Weights of a small GPT-style language model, trained from scratch on English Wikipedia: 8 heads of 32, vocabulary 4096.
Each number is 128 + 24 x the weight over its row's rms, rounded and kept within 0 to 255. Layers, rows and columns count from 0. Numbers have three digits each. The size before them is the row's rms in percent of the matrix's.

# layer 20 MLP down (transposed), 1024x256, rms 0.135, rows 314-420, columns 192-255
110:149114102140118125124123138162142089160129153149068140102107125129110116120114042137097118113095142131120153100120142141131124131137126126154123094139157117133168086096098125142141156121112101
103:104131137162131119196160198132104102121151132117108123161156123132117106198120131172118109124150156173118110107116164141125106100112105135100129134153148128159198132125118153115103147128133142
095:155190164139148122104101146126167112102114139106153082129133161108120129150139145140105129142084117136127090141142149113091111145109155139114142152132139153151119162109105160180177088153148122
099:100122141141128110156124100171150142112119142128129134124130149087116106135142130102136138140087082154158118098165133140147142165145148107133134126158124144141135128144105103107134175109132122
113:141145155130120128138169148097152126125148124176144127135103143141152138117165099151128121109094105140083116131129153113106081113112113072146144140142086114131169129121126097115114106123107169
097:111101141100137111165139116099144130109108137118163127130100109109145135130102120174099122079139122107117136119172101163164127114097124158095175153103117125150098089095131125108111140138135125
103:105167107155120108140094130114143106101146109150176131170104118107070122133134143127107140116145140101141126120112161140120133109142122123105145082183117161106136125099131129117076116144138123
100:101161172140140100133150170116092139096108128128131103137064113106118136160119124144117187124135138135120115157143122157108146145090155119112075133131100115103127088162126166108127132080167139
105:146122116095140124115116123136065126134161123132116166130115182142152120128122133114111113158087124065128151144114140154125082135114153170166108120149146097104127115139154122097136109132112116
103:100159128115162124116088078141114170151125159134136117160137133118179135089154080120157116174129166128131152138110078136100138150103074117103120115101124106095120116131132084128125125162134162
096:084103119121122130126112109101153122128132125102162123139145136124129112114113164148091117156161133149144123116143095110135151144105164114145137136149126148067118146113136169114137137175142117
097:157164151093130109175103129161113137133126110120108115153170086141143131129140157140108112137163148105113127095118163130143145139130149171128141092122117105150130109127131150141104150118140071
104:159098107112105071106144137139127160150139170123094167115135152107125135172162143149133127124126110123133141121109152136186120148121104091118127119092125127097104110125171099121087149092113129
096:138181106157108061097172116126139128111127082158126123104137108128098100132189114093155149147141152119120123081114143126116090175163093111073136156144138145125142168114149103101114096135104110
107:123101129167163116132114137130149166155126087134099131122087098187121134108126128150112123115143139086152121146091126147128080122080189131155159113131128082118092130107110113119140096130117130
103:137148139090110155129129118104121156161105153096148115095069139134150147126157114132109125124141108111126175110147147128130111103087152137149088103123129103126128141162089129118098123106156161
103:158150092108136114149116113134153086117139107137137133145133141128152139152120129131151140133136155143116154108096113111126122156152106082147116148149101127105100136110129154092145147096152161
099:150133130148138136133128130120161109137098128120100110102116122148157123099136111150090158147136127130128169098120132146094103090154131177107112171101121126126149095089138145140093094102130128
097:103119097088198128094144134087119124142094084138102127139154154115111135159129123100122166097117106142123105132122139113154140131137112103136083112130131111121140072133135128100123131139156083
106:125121140110136128123161153127108102095120068153137088096156149116138190130098108143095147101140106110128160112121107113115141081137150132131094088169133151110101115131122082152166159115117136
088:118096113124142113160116126134088094142127133149150155128134111161132125103151145115155147163184156056113123144115123127099148133117099119121151157140137198125135136147112110141111112152115125
101:106152145116093143151105095120127133119146110134108179137119140123141171124069157160148127148090115159109141104091134137114141161114161138087142117158140134159113145145118110109110107151095128
111:102132122146123123104108140168101122104080150073108175155171134118157066066140132149112150129127114130132165140121122077118144122103139111163138126094070147147109103109150127084117160125108157
096:160145156149124144151121108164143144174104138165161151120095127107132134117128141141103143132135163133139165125090123104125136103138128110104174133159125145147138119137093181128121130115144144
091:137142072150149103087113167103134118157146127090124129130149174119134130138099150161063131097076115153143121146117112100172158149158133116126142139121151120131117116132135134185074093135138164
093:134157154164102130216117117124123132133100127129162141138158108142149095159138107098166135148090102131172139139135114154110149112146113178095125091149144131133112142156145127141139136103091109
103:102087139084187142161138126154132164135132150161141148082093141130095111151154072127125134112122077120134119111128142127132129064161129146119122150156167130143100093136173122144074120107168135
099:139094089128132162151147119130140147162164140128113094112143109133110152150127138172154125163122077163092135103161135065134097167145102109175116077124121152133126161126133109073115143102097115
087:096129094142126118146141109105094139141149165114125122112084113165136133097148123153100143089107133161135139089147126135156135126134141146117149098104090143128104124146134127117104172136128155
096:100151139109112142132130140126127091125130083170129154092138128152162112122156186148117134119135102124091132110107108151124127111104127099141154103168127153081109117103123103093129115115156128
105:099133090071175105086096093140135165128114129112087079094099104111135143125111115143101081108118138150132149144109119105137126134107121125187138126120142104181116130129152153124121164083088126
098:135115091124111124143148130154113143104139154120113137092096168121126166089132116141160091139175120102117106086124125148121157106104158091128187117119111132104109135164163148170080164131140113
110:106101167123137102091144090120113094111112101116102132129148117129138119093136110127122164147125094127121126120126139126131124102139077137106110133097126126160146135136136146105121107117109109
105:139110139121109124157110094167131118122125176157083127165160139138139154173128108086111141120111120144089141149125105147135118064140160108082134137114180169100112110156140110101099084151112122
101:152129102150179099144120136097124122113146104097168126130124149150121063123107122129175115133097122138125117109112104133119143147115123107088116146115150158111182166154150124175103168154126111
100:149142085158137147114124131120121146144134056119125138146153093102146106102096144107128096158169129131102128132115192146136132111098111115112137105143133178126152151096112110173114139146083095
096:108139074104147127124116155171127126176136095149151091129133088142134071144161111141128123122156152131144127151122174130150112131096147150133138092151096122090119043123116066164137105091124175
101:097133137148154095136091173151155132171140137141161118120142125133107107116173100116124125146120134132087133098112105163148139140126137122167091127170145129118152148126123159123121139122136107
103:054120114127159122136077150114117179123125122116170124167152125163141161176106091121131143085112143148158177129115103102164157118136118117121141139112122113136069168089142088138124088098089142
107:119173123106061110176154138134152148152124129094139105117154118097137109143153133124127126124138068097119169133140116153117169101119108163140130111141111144110160157092183152142109174141122172
097:109137081115122136173128147127103159123138150144158119146110140128161109119146112124134094149112114169155111098119132149100118153156150094097092118124151122148119143167137089066140089127110137
097:138102122165147104121137175128127083147148071096121137171117150139144115148089119123161135147115129099098173144097126093143151132128148150143134102143140094129140105131138084102142124122131115
104:115123107101156168162121050126159144155157141091118057116133103163134108136158071160166119120139146094186111105158136144119087138096103168127115142076126125135110097143110175111063090142143139
094:091176144101152186171125170123143172107140134159137111147114133081110130153151173134138150147122131124104116104147129114102135157116107119105149117147194123134135105107086143108122117104106097
096:168099127115135139136099155183132089118138125157138103162157090141149134144137157116155150093147121136136108146104165110106120140133163111148098109144133060104139143122114131141135138091114116
086:140126131139058107152127129112101134085125129170133089116161140139105118103159125084116091139115135121096096150107133143133118124134069136136146154130139111126118141145180135144102181096109127
094:092172146113118136126099130161078137111124128081164155102121144136132174096147105116109174131143138150143137190105122118140140114151099138102100106123146115164157106101136108139121127146139078
101:101132132155099122130136136112133137157135128118150142089098142102134123122100151093147115106109172152138140141123152159152085114071117125110151117136144126148127157148144120110145114144140160
102:100099109100134142168145149130109153106115159109129152133161138186149121106091118126111126192096132145141128107137104143152158135137129142183126119122090128113114150182112124128121143136134124
088:149108165131135110131125150105160162140173109131139119110125120144132098120132122117127090158179110149157107139130153114137141119116154127100143094173110121164111120142147162175163095123102124
102:129135115144144128145186107148093147132113138119137123138147142132141111121145159134126081110114126140145116129133105103118115129106117110115140133120142141122133117100130147117130141132113156
104:149124118098125155169138090112128121130130121151133119124098114119140132087150150145095135097148169126110128093134130170148164126207113144075140155169159112110126146161153150148108073116152148
097:117121139162151129158125131099131139144155163152178112092120077105126125117166123150166076136129121105165114140140165103099134120140135173158125100109109105142115156135111143104144120139177173
092:110133121123153151153091112129122112124147153159125138109129155126093134149142134135153128101173127172151155141171152112112141148116125136115080073150091096128105097157133129137131127161126118
103:125139083150134184129115170131109100149135118128145150091114092156101144108127116149163150122126124142128187125093105127135125097145142148128167105119133102111121134118106096162103119153124133
090:156147124122103164114100138135133129108153142148123145118110102109156159103096116138146138119129161126157144107131117103072130168095124095116104117090088152130145130115143158153140090089104117
099:141123101179132153112126081131134130126156147118100129095145150145167123086149154128131127121133098114143152089115160152126134141127151110128135099113153103153126146098125155115105064150139142
094:115117088117091110163120109121137150108169144117176062144152120116087130113105130145161126097136104100134120147135135137110096122092108115124149119131154113151155092122146123164116119131106139
107:144132111164077125116108126142140149085149152119137126086127107108135098060119124127161129108109127143148127112090168162137152090165170155111112117125140144125159118098153141138142154164150124
105:118096118155145101096127133127134149136151161102112123168134126169174108115153148183152161142123136121138116176139107137144153118172112084120114112123109148129113122126119087104143147115085135
104:103131113097086127145097165174128127132102150134131083133138117128118125111145141111133098113153082120075173117146135122096154145160136112100085100130096090105127137154124155132103101139135185
108:137126148154113082115128115070124152120117145146109102086143169121102116102172090085142125139149136149091117119183113151152134120152099107121138122135122122105121154132082154141124101114127107
111:083176163108112135127137137157146112133151163127126124163146092134130154142137136074154098098129131123164166167147120145101166153115134143103147147157112098160140121107080092134189081189140129
101:146140081156073136109131121149150139122123150144061091102126148069127125098125135135143137129133161117127122155108115109078164132099107092174106148113123100102130089130173127119148114140070160
093:105145153107136119140169113143098120147111152103134157095156087126135073119136100105118144114155136117085115128142090127120145173132138164154109115071122111138171141125104125162108152141152149
102:115152119107116125147171069145129160108111158163110127090097107158155157157160168140145152110104108076118099166125153113132115161125147139132130124105126165145118134136120086145150117114092158
105:106149125118110113129098133092146117129155109167105150145129115136150130140154126165087112114156153103125118152129127113129133069144139123070124097079113128107127102172109099191126166150104151
105:150130160093150133157097085126130161111117125086118118131127116093164093133141110091099087140160114118109120087108112138150087109137139150166103169134151104116118137097111108142116126092133107
100:103133131141109129162161175154127122140150157119145153098120157139133143157139174119105126144147111150128066157110148100124089110144139126139119099121108177103120114122117142117144120148137159
103:118138143111153118155122157115124142124124122138102140160120138124110181159089137120116182140101094144123123101181142105206135121115123140104120053120110131097151120140118134143134167130110148
105:137147157139114191078116146122093127107112122205098157164117091120076130137109112153135151087146127112119121137156144143138171108139143155117133114127106164123131156155112134145132127114128116
099:157136120132152145115140118138112128090108155128128070133112115145133125087172107135112099110111150080102095106118108092108133138152127111140120141107098135139116125120127133120099141134125090
100:126136119150080090144095139154110157135122129122132094097116160136136126113131127148126127120184170146141185112134116135150136068111161119138108113147128140182139160108076142143110123160135152
096:120121149134181115098093116147101135120107170146136095164127127135090106121135099119171116137160128107094109167145165167122140133116157142123121136128143154120134157148066094142123109089112117
094:128143132112133145099129136135117124157122153144157111110127098140159115134157154162159151100127117154139153144124147105133151121119155110135156117158137085108140119121142131122113125113147128
130:126130106168135147088111127106159107144144133158096152127102128137106146147120141121155179093125141063170132108126087103119138130102100101142130121171109140161133126123116115143125139164121084
103:155125143078125097133128140113138101074134121133148074151141107150154092135106126095121092169121174131087161173088116091130170135144118143117163135129172110125144146117099113157138146094137121
096:108131170111126131196098153093131117117122126152115116147151126134111154152129132139153103163092120097137098121126143123105084133132134113120141150114106110111119189135140140148129159130139124
099:145151102154179123100106136130107108139128128149158106140130096120141120175181105110099136136128104123108122088108112141129188120095114142131144115126169140138076095152143129121134106124187107
095:129116128135115125143119153090111142159132127131111147109154101097132115132128131121110137119097148145117127129153127143063119146117132155079118139125199131132153103160138182154076112115094101
101:118163115120148101148107122112159139119126155128173161122147150100169149140127071129167098135116163142117149096154103089143156114157156168106131172172106151119157110158096153122138178097151114
100:099136154117139102132126144139128138134125109119144130113147137119137112135146131088132102126107165109113135102123156113072148133098126120091163159130121142153109100125113105186112167153106109
111:145145117151150112141140143130086170130144131096123160133117117095135144163124110146137137112130129144122128151063106145112116158134116128152136135147108137138163124101117100116092181123103101
108:145154145121157147131083107120136165121115143117147121111077102126098161119118153120145129150133139114135100150101111129113121141116133119149089090155128144125162114138117143071157099145099120
098:123146138173186144121180127103101109153131146113142103125124097163110192094155136117184148109108166097172139154112127113150170169129180109136157135144099103124141127057103100112095080128126075
096:103155138138146114096100142165132128116136148143115127145133143136125104167103095158075151113127161127135117141142115142096091108174152112095116144107150116132145115067145123121157129156132154
106:134143085100126134115112130151115153167164164118136129144160108156092129144137135129138120120152093143123135140128110138150132104172091088199181163155132104108124155140159147070127124146117157
104:096120150104158134104144097130171097128072117130106129152184149124106172098143142094142113158098128122117140092113148149130145158108151092126145078179091118119150123129116160172096115185123108
097:108137135191127137087089127109095202127168078103083107094158129095082162090106140121119184104130106120102113160120110121100132146141121145136114084099163119132151131128149176133123125114118169
108:113123086098095130120169140116131110103180133148108140141130138157166106159133135150108117101091129136119139076117142141105201138130125109110092126144147130144163109118102139110155093130126156
099:106158144099096134131147092154159140092175166137121121134111136092102208116163129162129084100111122089115100132096092195090164147103165113142107132132158137141121141137088163140165124103174099
102:157126153142087170080094115139186146095124133133121105130123167157115121174145169157152117132144114097109113131116100105113124156147145077127131124097143145118100108140095127125126080103126103
096:176107155119106130093096137165114140144111172153103116134167130121106150133130094101133139125124074143136117141143127140144100130138175140112135162099114114121129147207119125105117130132085138
100:115124149126127146131102117110145122121109098165125156133107127139106124107139112168113120134199131139115092118136105163146113146095137106148117145079121109144141114114125135151091129122126148
103:083111102175086109117108141129165096133134149112163134133136123110142112103171104111195097134158124111144141120146129089115139115149121066121115109139119125130129151123134148161124164158119130
101:154111162137143077104080149120094127106111121162142149122140147113159151089122125133145158116147165125156122081117131140145113100158114150139150133127105126156136131164141121155129140139100098
095:148164106144161154140139160082138151125125128105129138146121147145142130163133114145127128105130123115131120157133154129155162134151145121133163114046135134132120188109145115111146126144066100
106:116082133085135143162101129098109088130130147121090141129120104133113144126174163127145142140134137147141111140101098111128113155102127158138118125171093144125127149127139120113159118147146138
103:127154118145098109114115097136122118131123106125108145099133085148092141140139145114149130104160131152130130143127134177137143161125123063083111090118074105102140126100166115129183110146091169
096:135132109104144138130130138097151123139132123160137075056096125134145127151115140151098130112085091124131126096140151107174123129144120139139134146104146141173129118088102178101125101145122177
100:147151124127113119149131123118147103107114126172126068147162136117108155132174097117120151138098093151166092119096124087124136124097128123132144181159140107077130123092125124132112125124138141
092:108099114168149125112152165104133158116121116127153109143182125132111122112119140103129117118122136166120136136141153155121127157111123150130081084098083138139118125096097105111134124127153115
098:077111135116144142118149142104154100105151117110120156163125111130156112136154122104186155146109163109122108122081138135123134108120132112134136193075089128144150132159121096110129112111131131
103:093131124095141117117134116149110125112114139188125120119101102130076122155130129088112192108131118113140099140102135101122110145105140124124117115158140143144103123115126202128108147140166119
094:134132109118161161131118109140128164103127125134133124117150155153121151131130107161188107142116120110111112138138123100111079144115106132122152081112125156142124128166063134113124123165101152
108:132174109134153146144117137083144124124163137088122127156116097104120105123128087139115171138138128118103157149130155152072154157106143147139114122188127135151110143117097148128123120175104093
099:100046111106124178090145125150127141140137104124142135064079149135115135127155129182133162133159136111117142168105141096110136146121139105127164130132151086135111161108107134070157166128134148
# layer 20 MLP up, 1024x256, rms 0.24, rows 315-421, columns 192-255
096:152133135108125166105129091162133140091123108146124147130103105114149128127137170131139129116118108099155165134121121103141170148120149085166137125125075111109125159177131148135151106155133146
099:146124127121132078149108129115144143143133127131093177140114094122096131092126181111133102125168141112149201136137152145136113097113092135110148113089098090116142126122174161108122087161131114
101:111091121119152123162141083102103171163119109105069120157132114123106115122139113150050099165079108126150121129116088136109117141099138158115138110132160145127123111107161139119168201139139094
099:130099122147133134159133131098143184072110110137120117143138132113132112117103131084163120116126159099103183146182125118124176124130147131157091116156139124102104100147114080089167123150116129
104:162134120134160098121146134098144139107114129107129116100099052126111116104102125053143179153078131105123119116129097126127157134126081170130136129126103162112124127083145095165131167096143110
104:136107117149101111129153168115135145147089148145086177135117133126092145122149135167125122131098095192159132145091125106096125141140141135180148118120082130122140111114121106139149138194138152
097:143138131168102153124110136119084146082125127157135098153176127139144164102131137105145097103116089140117129123098132098155114150134144140139098150154095121094166101137157120136125111106132150
106:087132150119129157146150118149134093145101148182132131130144123112126106182168145169120171133142171095140166146156057138165115129112095140146133077072134131149108113098122138083093145098093121
104:119098143120124098113141141124153103120100135184138155131101131170126153169101144139088131130181101121086116124120137121151117122102144131157161143136122097126095143175112163110093133142141140
095:122181099114118138127091123127136119121152125147149165159136151135137105165115099146125097106123142153116150102113111114110126106155160115119110107132161082124095117142102111095139129104154146
099:127131081144144111178128146158137117130067110176141120151086165118128118126113129111117086133096107142155161122129145115085087150120131140056072154092099141118131095090138103152124156168127150
102:127111107111046106113121135116150168101148143106150131155100094106154160134139159121100143107113102149106132162112178146118047131108152127120067127115114177095114093107145144104096151127116137
097:116123098120104134132101181161120105114106152128114159122118138097130126122105136148084163131092116091145139136128140126135112112112151138122124136130163149126119099092109167141123078171132131
100:148128102100167152136109098092129163114156130151124160130122095097093161105119161113157089118143127123151109108090152111146157111104163147160121124128121141058168124110143124095123059145116163
095:176098142152099152154103122101163154115148137105134140138093147142153094113109127126099110133091148119154131119120139125158139119119133084131138106127137151162121120160147132170104151130131132
097:094147094097126138164136112140158143120132106124130164109111151169120146104107106153128119134120111156128137125093145156114152132135128107111089132113170098150107138143060158096156118120161161
103:104100123141146152071116128119134127110114087181124114179126157117120128104141149160134112151149138178090120158158134136099106141139110174097141172156132172165123124136104112132136116155120154
105:123148122135095168145137169163104090108122157161187137130156088176131115126095106114145170113150148120143137136093136102183083135126090135090164089107139114165103166119142110131134129153141180
100:133126141123154174151160121137118112113118135154120144098108156104160112157147139158129150135121161137114125157175116142124136146109104123107145131122145113140134106127085109097124146124165084
086:134134138141129106127124173122185093056137127127116149131120151102133151127123116112152147088127116151166108125163150115115101109122124148110141131095106110142126074132144139153144139090136154
102:147097172133140146127126122092114139121127112153105105160116117138110127074127146114131105138102121127113118136120116136155110105129159182178165177129125159126142101068139145135143123148187095
094:117110078130144116140134089131080098174126118157143067117095118156106149137095155161112142130157111126121141080115124117129156161144131101120145152141102117127156116118115124174138121114088110
099:131120122124155139130129093135104123100103112077125119125162153188146115149107122108087128120165102150140108134112183116100108104148106116136139138090141146128149142119129074138079137126143143
101:147136152158124066118114136114117165135099140160163161080153111168110117122147113165121083111116147080147143113151123115134138129108108151134163114114126121131159133076127091121174102129125129
092:119121102117132114075116156158087133111139076113100120139143137122104142113157085168095134108163135127143100097145145136128135154127175094166082158120090147136115155131141121149147149143141159
098:166151151164141106151152069141137094105130104111082116124136138113166158110171171100127082108114077114128111120132128166104118168133117089153118132093072151125142188139090108128105128113155165
093:133141122128069093143076164144135137093163152141167121117170132106141108091112103110124135099080171167129128117110140110126162126189097116126111125111142130155091131121152160156140146120142114
096:113157129147151090135170129103135065127085076125115139132144141064121106175091116131104151129164122141156140149147105123074103135116151167172131064154111136121147107109096098127129119155122132
101:118173093152115103139122136137121073132108166104106157125133113108113133125095119141131111130161106076165157112110102117178149147125108134130122141071114122155169134134155127112169099130129144
102:143165145140121111093138095101137104141099130128136153137149166131137168127128085153120126134124125121138056152067096163129131101142147098144132156122107148147149165089150109142109103121131115
100:105089136105109143138179153169117151109181133109107154100138152132133101114118084131113125154120110122109117150127162131104165151125128138140127108138139100166159156114107080082122144084174144
092:136170195109158135122126106157090159118176129139114140175138106150118108135079123132137139120145158157152157109128074148113110135117094117107153133122151192180128138143121106120144132175140117
106:118131113099110128148162142127124128140132089099120141084114200125119084118095132139116102161155119118079142117152148126104122148142170135090096129157147129084139122168135114098141113140155149
105:094179138161111132144128157109171213106118098153129152105073083131177112147109124137108067126128159120153158144095123119145129098157114103144144107149124169126138118096136143118110152123147127
095:167118190082092162118106119120129129183122143124142127127107122122148135153136157163121110099135138125156057136107092081123132109125095116138108153136161116134128116109177138118150107131139156
099:140084149150112168131126186095111153099114135072124159117120197094132097127100116119094104105090138171151136105140121116127122083087110076093150141115170122115098179106123122153168138146124106
101:120127156109170094174108125119104149105088114125134112145089132117145096084122105124111138128134116107155138209106103098155127138117089113087148128150152143156155156114121107102100178139102143
101:160110112122078126126149158151128141146158137149097099083135134150070115102169130132143111108141125150138116163111169167144122125112107098173175149114142142115181100160120131130084136140087176
099:132138128160113103139164079134098149121137140165117097128168144128118105137131163145112115146119146164129121114144129096165139137104125089122121089110133099179153107148141130097092132108170115
095:157120151157118139117138103119108090109137127112122131152145079131132130106141152172163127132159150134156146107163121117141118125134151139135114126126141096118122147163136112127127115130173107
102:129172114132166148153068078141133158122143098105143127116148174098094131126125156100132146136125185139092115135139117148126092092135078116093134147059112130098148151158090115163098122162119109
105:128127145097134091101149137103150092133138103170145157106108132121118108086126153139140161129102139151103106104187101132106115090100124119125063068130132146112141138115100166140145155112145098
098:103138119095073099153128130137131122120098108106118128145138117142099107137089151130141110142145094184126137148119131147148164145131095101125127128126089148146186100124173126118150109169141175
096:084105135153125139170102143110118103134120138129124086143156150126109128121110121082088115136131129108129132150129067131135153086117119156101102110089161116095123132112119105106106140133119087
096:145185137148127135117153146149117173094098127127138135109092131149121120167146089112138158146090099158159134122172102141088146122112112141156136085120118129106105098124121131107153135145150103
098:086122156173107109149104138098146131097160144124132097165117137106143128127127101114158114118120149132140058154142111118137126114144122132133167122111097142087140129148138132184172147135137127
102:149136116127110075117147164146140118113071125178135121062161142128085104135131108116109085159114157173121124140137123150159125138138127118151140120127105130126173121123094087124126121119121151
104:147143132112086122099117117120137098122136118071186109127139115152102106102158117097077165102124177123123141135107147127138112099137159105128165137148154134140127125111120132064155120127157118
087:121142098160168134148140124125095092103085107141145138147159129128126109182147116130156130130144113104119168143110146120110107123138120112154137110134140095132156127120114101137124130146154174
098:112124140107164159125163117115104141131091119100138126135131120149111149135161120131110116152134137197177141117141110151137122136150141089128126113107131097122150151111147121121146102125112130
104:142108132149134115092165171102119148165174143157093101145142132136094063117155114130134116106133110135102128121137089163121116098129105151123140116137127152090115120155101111137126137096156136
105:117130098127100171134130119150119085114116125081112143159143155127092076139114151125132145109103180179115170120126108146153121095139140128095150130125163090133163174124111124142133177139157173
104:159098115166083090160121140109159150109125124123132112154113145141159113125088070107109155132113132122135162151126114129137099112118108129121166163157151128136102123141114116099112149089172134
107:138159148127121145124146140155118152130117160140134074135117142160100118095130131138132121191099133123130139134090100097134113107108130186098139125148100160125120068121146098145130142142101119
097:146105115158129172170116158122110133110158084105088134128077136130115126133124144138140127118132157128130133133096122143075143088125171134115143133132160145151128100154126148118139147100132152
104:156126123149109097134107146144137153129135097118120109123112143117085140192134182100123112138115150178123117081159093141099159173108104125140111143156136147100161105131116119155097130177166112
107:126163108134094127138102176105152099067089129153131150156117133150074110093117156145128092127137124144112140147175144149140143137108119133134125131137113130089124115123150156136161115141115109
100:158098100108130130151170145117114117096103092109103165130114122116127132113099134122153139096150122133106153188144156123140111157107143118122130084131114104102158106146112119124122119112060113
104:087139133179143092105128155140138100132152121131117131113094127107184145102157142133171086123095120156076079170137152125101097156140101081122108107118102137146143170106098114078135101121138115
103:112147109149154101123148099102136131129109081121141144129138157125102108155145085136119141122129167179074107154147124135143116144138074129141141166102118128121154124111121131088083157151155108
103:101106125147121117137106141141129118125115095131133140128171140120119153113156089113133117164097150128098097117080122122102139163080135098137114147144099122100125120138131154090162115102171100
107:127115106130162151143143163135109094068181116149170138133172114078136140142108111110109085127128120186129151133152112150131138136149128140093121114103149140116074160152132119112127098147124126
105:128153124100153155135135122109120109135089099154143122125095102163152113118107133120103142109132129117089143056120087116158134117177110137136149166093117132139112110123102112131118148113099115
098:132123118131090137152127132103114162144109182157158127146139126127108121098123103192144109109143124108123142108163130109169123100115103139141104129184145171133110173119156139150157104077151136
101:126151111147122101154120151102104103151118117118137118165146146163083093107171125132127071170093126124128152123105126124132147142136114085122137108155102084120143168135130191105127175157163107
102:152100166089138121157126071137122127052125135142132095128111121115177160176156126145131151130133107149159129179145104141149142105108099154142121159132166126103150153128144120116140164153127118
100:107116108139126136104154156149088123146121123153145108112117181148116196168101112131103166119130147191143119092118143126102134120132133173091130121133106119135156145121130135075147103110129140
098:117131158151097157104116131178140135124135123116175168157120130147114123112134170088114105122135128141154131140113101103109097137107134172138119129077132122114142085152110105110138128138114109
103:152170100188148100150165161146132118126139131115134108103180111172130084108120107106151132131129113117128124114131141115126094155112097074137103125153128138100111121101132116118170142141132146
093:103107140138148127110109081135155120144140075128165138107095139117103145102115109165144107134114118131180117126121149120138165125161094165163098132113152142134159143126063123164143098167118157
101:164121131122139119161103127081146109145204111148133152136130129102108104127146143121128141158181089112118132148151093118125132161092072112158160169155148112082099109155141102139165144120125162
096:084101149117112112117128098154085098098105109142121123123147079097132145148086162175122126153149111130108122111149166117135098117119146140142110151113107115105114114102128135134111146152120159
105:106105106136092126127128160113110115093112116128093114167154126150143090151126136151131118104166143136156161144146116121058114129118129129127139078197122124082132120133128097133129100100157133
093:124150123088158123164133106115123145100141121092144142140160168119164161102155145118091114142143133105107169128137112149132122111107105074094112105094109133129124160115158158118155165147109154
128:130117081196133121131085121116172104104135124157129150107103128128150096147136087128135123108122155097153142136137159100111134072107125119124162150113066123111121120147114146097120115126104112
098:109107151159101106128115079160166138135118138135148122083146151112136132111160163162160130033132140106127119100156133164121092142156146118128102157109115169162132177110145145123120129157130108
109:145132151176141113154089155178110115123151105133145103176146161090101139110144137126107113138160132186095165099143090090133125089168177134091100123129142127101127124110138152135131145166099163
102:100120147126140109120146126130127113146127145152083153121125155069109129159124181131171115106100164136096148141152118101127137144140143103159160113108136155118117138107140119145154143141114114
098:126150147133160151113123105149164123095136160128119135128130115170101139094142117106144095085090105135139142141108128104063182146132157116113145170149154136122078102138109087141164136107167097
103:116113143130115171151138161161133103118105136158134143139127119174118095106170173113138164173117108141146122128118107112149073134118151128108147104093130098088119109100086127167098099122134128
092:091107120113144131120123113127130149143074120146131128117121120113121157099115122126158124085074114159128115107118120121149120125147142109137110131137112155139125159101136123093110131141143080
095:137139158107102119132120123121156093130120147123115168120124147169133104102139167121087134158173086150138171163160149107089118103117126148106109117140154131072112133123116122149127122127094107
094:140118137153129144124151121132121116163161127132114128117134171107136128133196096153114118115130119125146158161142127085169147122117117100107198123133117135109110151143120116129134155123143160
093:136114144160111116091090086159094138147114106101153161118138093140150125142118144109095151172111096091123139085138117108171144090076129149133118094144147132100180119135127108126139118123135103
106:105138161167128185107141118103097113119108129131136131071115118138119159105127152132108111163149113147158180112151131141190167124068108131141096137145086144138114154184130155148114118140108135
105:133151140125097147128142154147171135143125182137161119091143131054120131138142153095139078187130163107093083099141114127106128115114126146132140122135145129104132116138117077106131126139160105
103:117137069114115104132121112169091078093167119118153104165135153131149142115153146113111131197106119161098149112169133115145155114123130128164078135125154119126124117129118072132128156133130105
098:156107156120125124125121093174118164153153124099086099107136114112098179105094141122078123149107101104149149098144140131141122134098121125132092070111099095142148144089095125117108105121102181
101:104129162146141095169080140170107146137060121093133081087124115161147136098122155141103098105122129076125118164136166161061123093084154119125100139112106185143131134110113118128125128122155105
100:159151123136153109161082080158120097118090111156136151117075112135146121113130105139150147090174129150137142101133144079137128153127105152103133095137057132138140099143133133166126105161106119
093:130150117142130170135115131133137119142115128124137137129144154120105099132070152164101114115126130131186141078118142172136149136148105135146114095144127142153126138171099135116106144175147125
095:106102104127105114153145130147101143095130108118113121127084129142130122114145119117097114130134136100124121142136100105114138098105117136131164107130132099135119101051147102101168121106131142
107:118103091172122157140126137100133112128120156134101114126148169124139112107123127114095116129076141160118160162108116149115113113157104122147132089120143148128109152137089118104141119123136158
099:171150096130193137106125156171104131104120114142132121114109154119106134084085133177087172094087099106137097154141123119131154137112088124144137116130088165139115157105158127130155150105102144
098:151122127127148119139104091120127125132139179157145152142142138116163156134167105145097169080077120151161105101121107089163154139138150145151146170127124128082160134130106126113119136135132120
104:141088128118131119134128131155124110115122121158145109109118098128132107120125154126133165154128111127166162128118108120141051139138113120135106155162110089105132126131179138116119157087162077
097:104144149183119145158128131130071126137113148147135093096151149146140123124140158124134141167100107113108107142134103148100146143132153145139107131123155139140091119127105165124129143142116129
101:143102147120154141158146156117141124129097110111113150170104136136129098128098126137127130094119147102121153067130151135128115120107164144096143147133135060114122112155119142109112174103172144
110:146168094121140168158153092116163123098121149104160126155139143102088120127130094137120127135120136155110137098122094158145164129141152152084111133125098155122106140136113117078104102140115136
093:142103129141183119095156120170109065130108148134126141118097095159129132138113128131145135145148127135141128132106081112124139136134120107133124158154149129147129155110116107101107127125109120
097:170120104110134125116082116137130098148132118117116158083109103133145105135145068153124107193148107125143157142126207125120116095126132109098199176127213157102119115127129128145180135149120111
097:112159079146128145165122125119062164121151115096092103131119135126110108115129132129121123173098131151126159202116050141113134137137137140127129129150080138097118113147150133124140148124143129
103:127124154118116126164089170117133133113126163133137154151140105141118135127160089159119120152118127103100136147131121142091122111123116134156162121098103098110135142110131042126120198170095155
094:125156131139092126119123139112122079121144101132150090164102129103135104131143140109133125136108133126137139127143105139134145135142131130149144127142144120117123165087105144121105122061123141
098:108099103166125085104089096111123160129128118180128125112112195160145133131132142143081115137121120154116119112160108131130120118166125129152110111160057083143132147152135090096137129117108154
100:122072113119116128126094122189103130130169154108130117140124094120123130159061111082128141170154130126117074164147144149173107117127154167129104163109153120112094146139187119141098127104178113
087:093110077144156142154158107131104102146111154122119145134093120158147111101156106152093145092134132119073127082175141113099119086132124168156163131148103136128111101135128137120121132116108172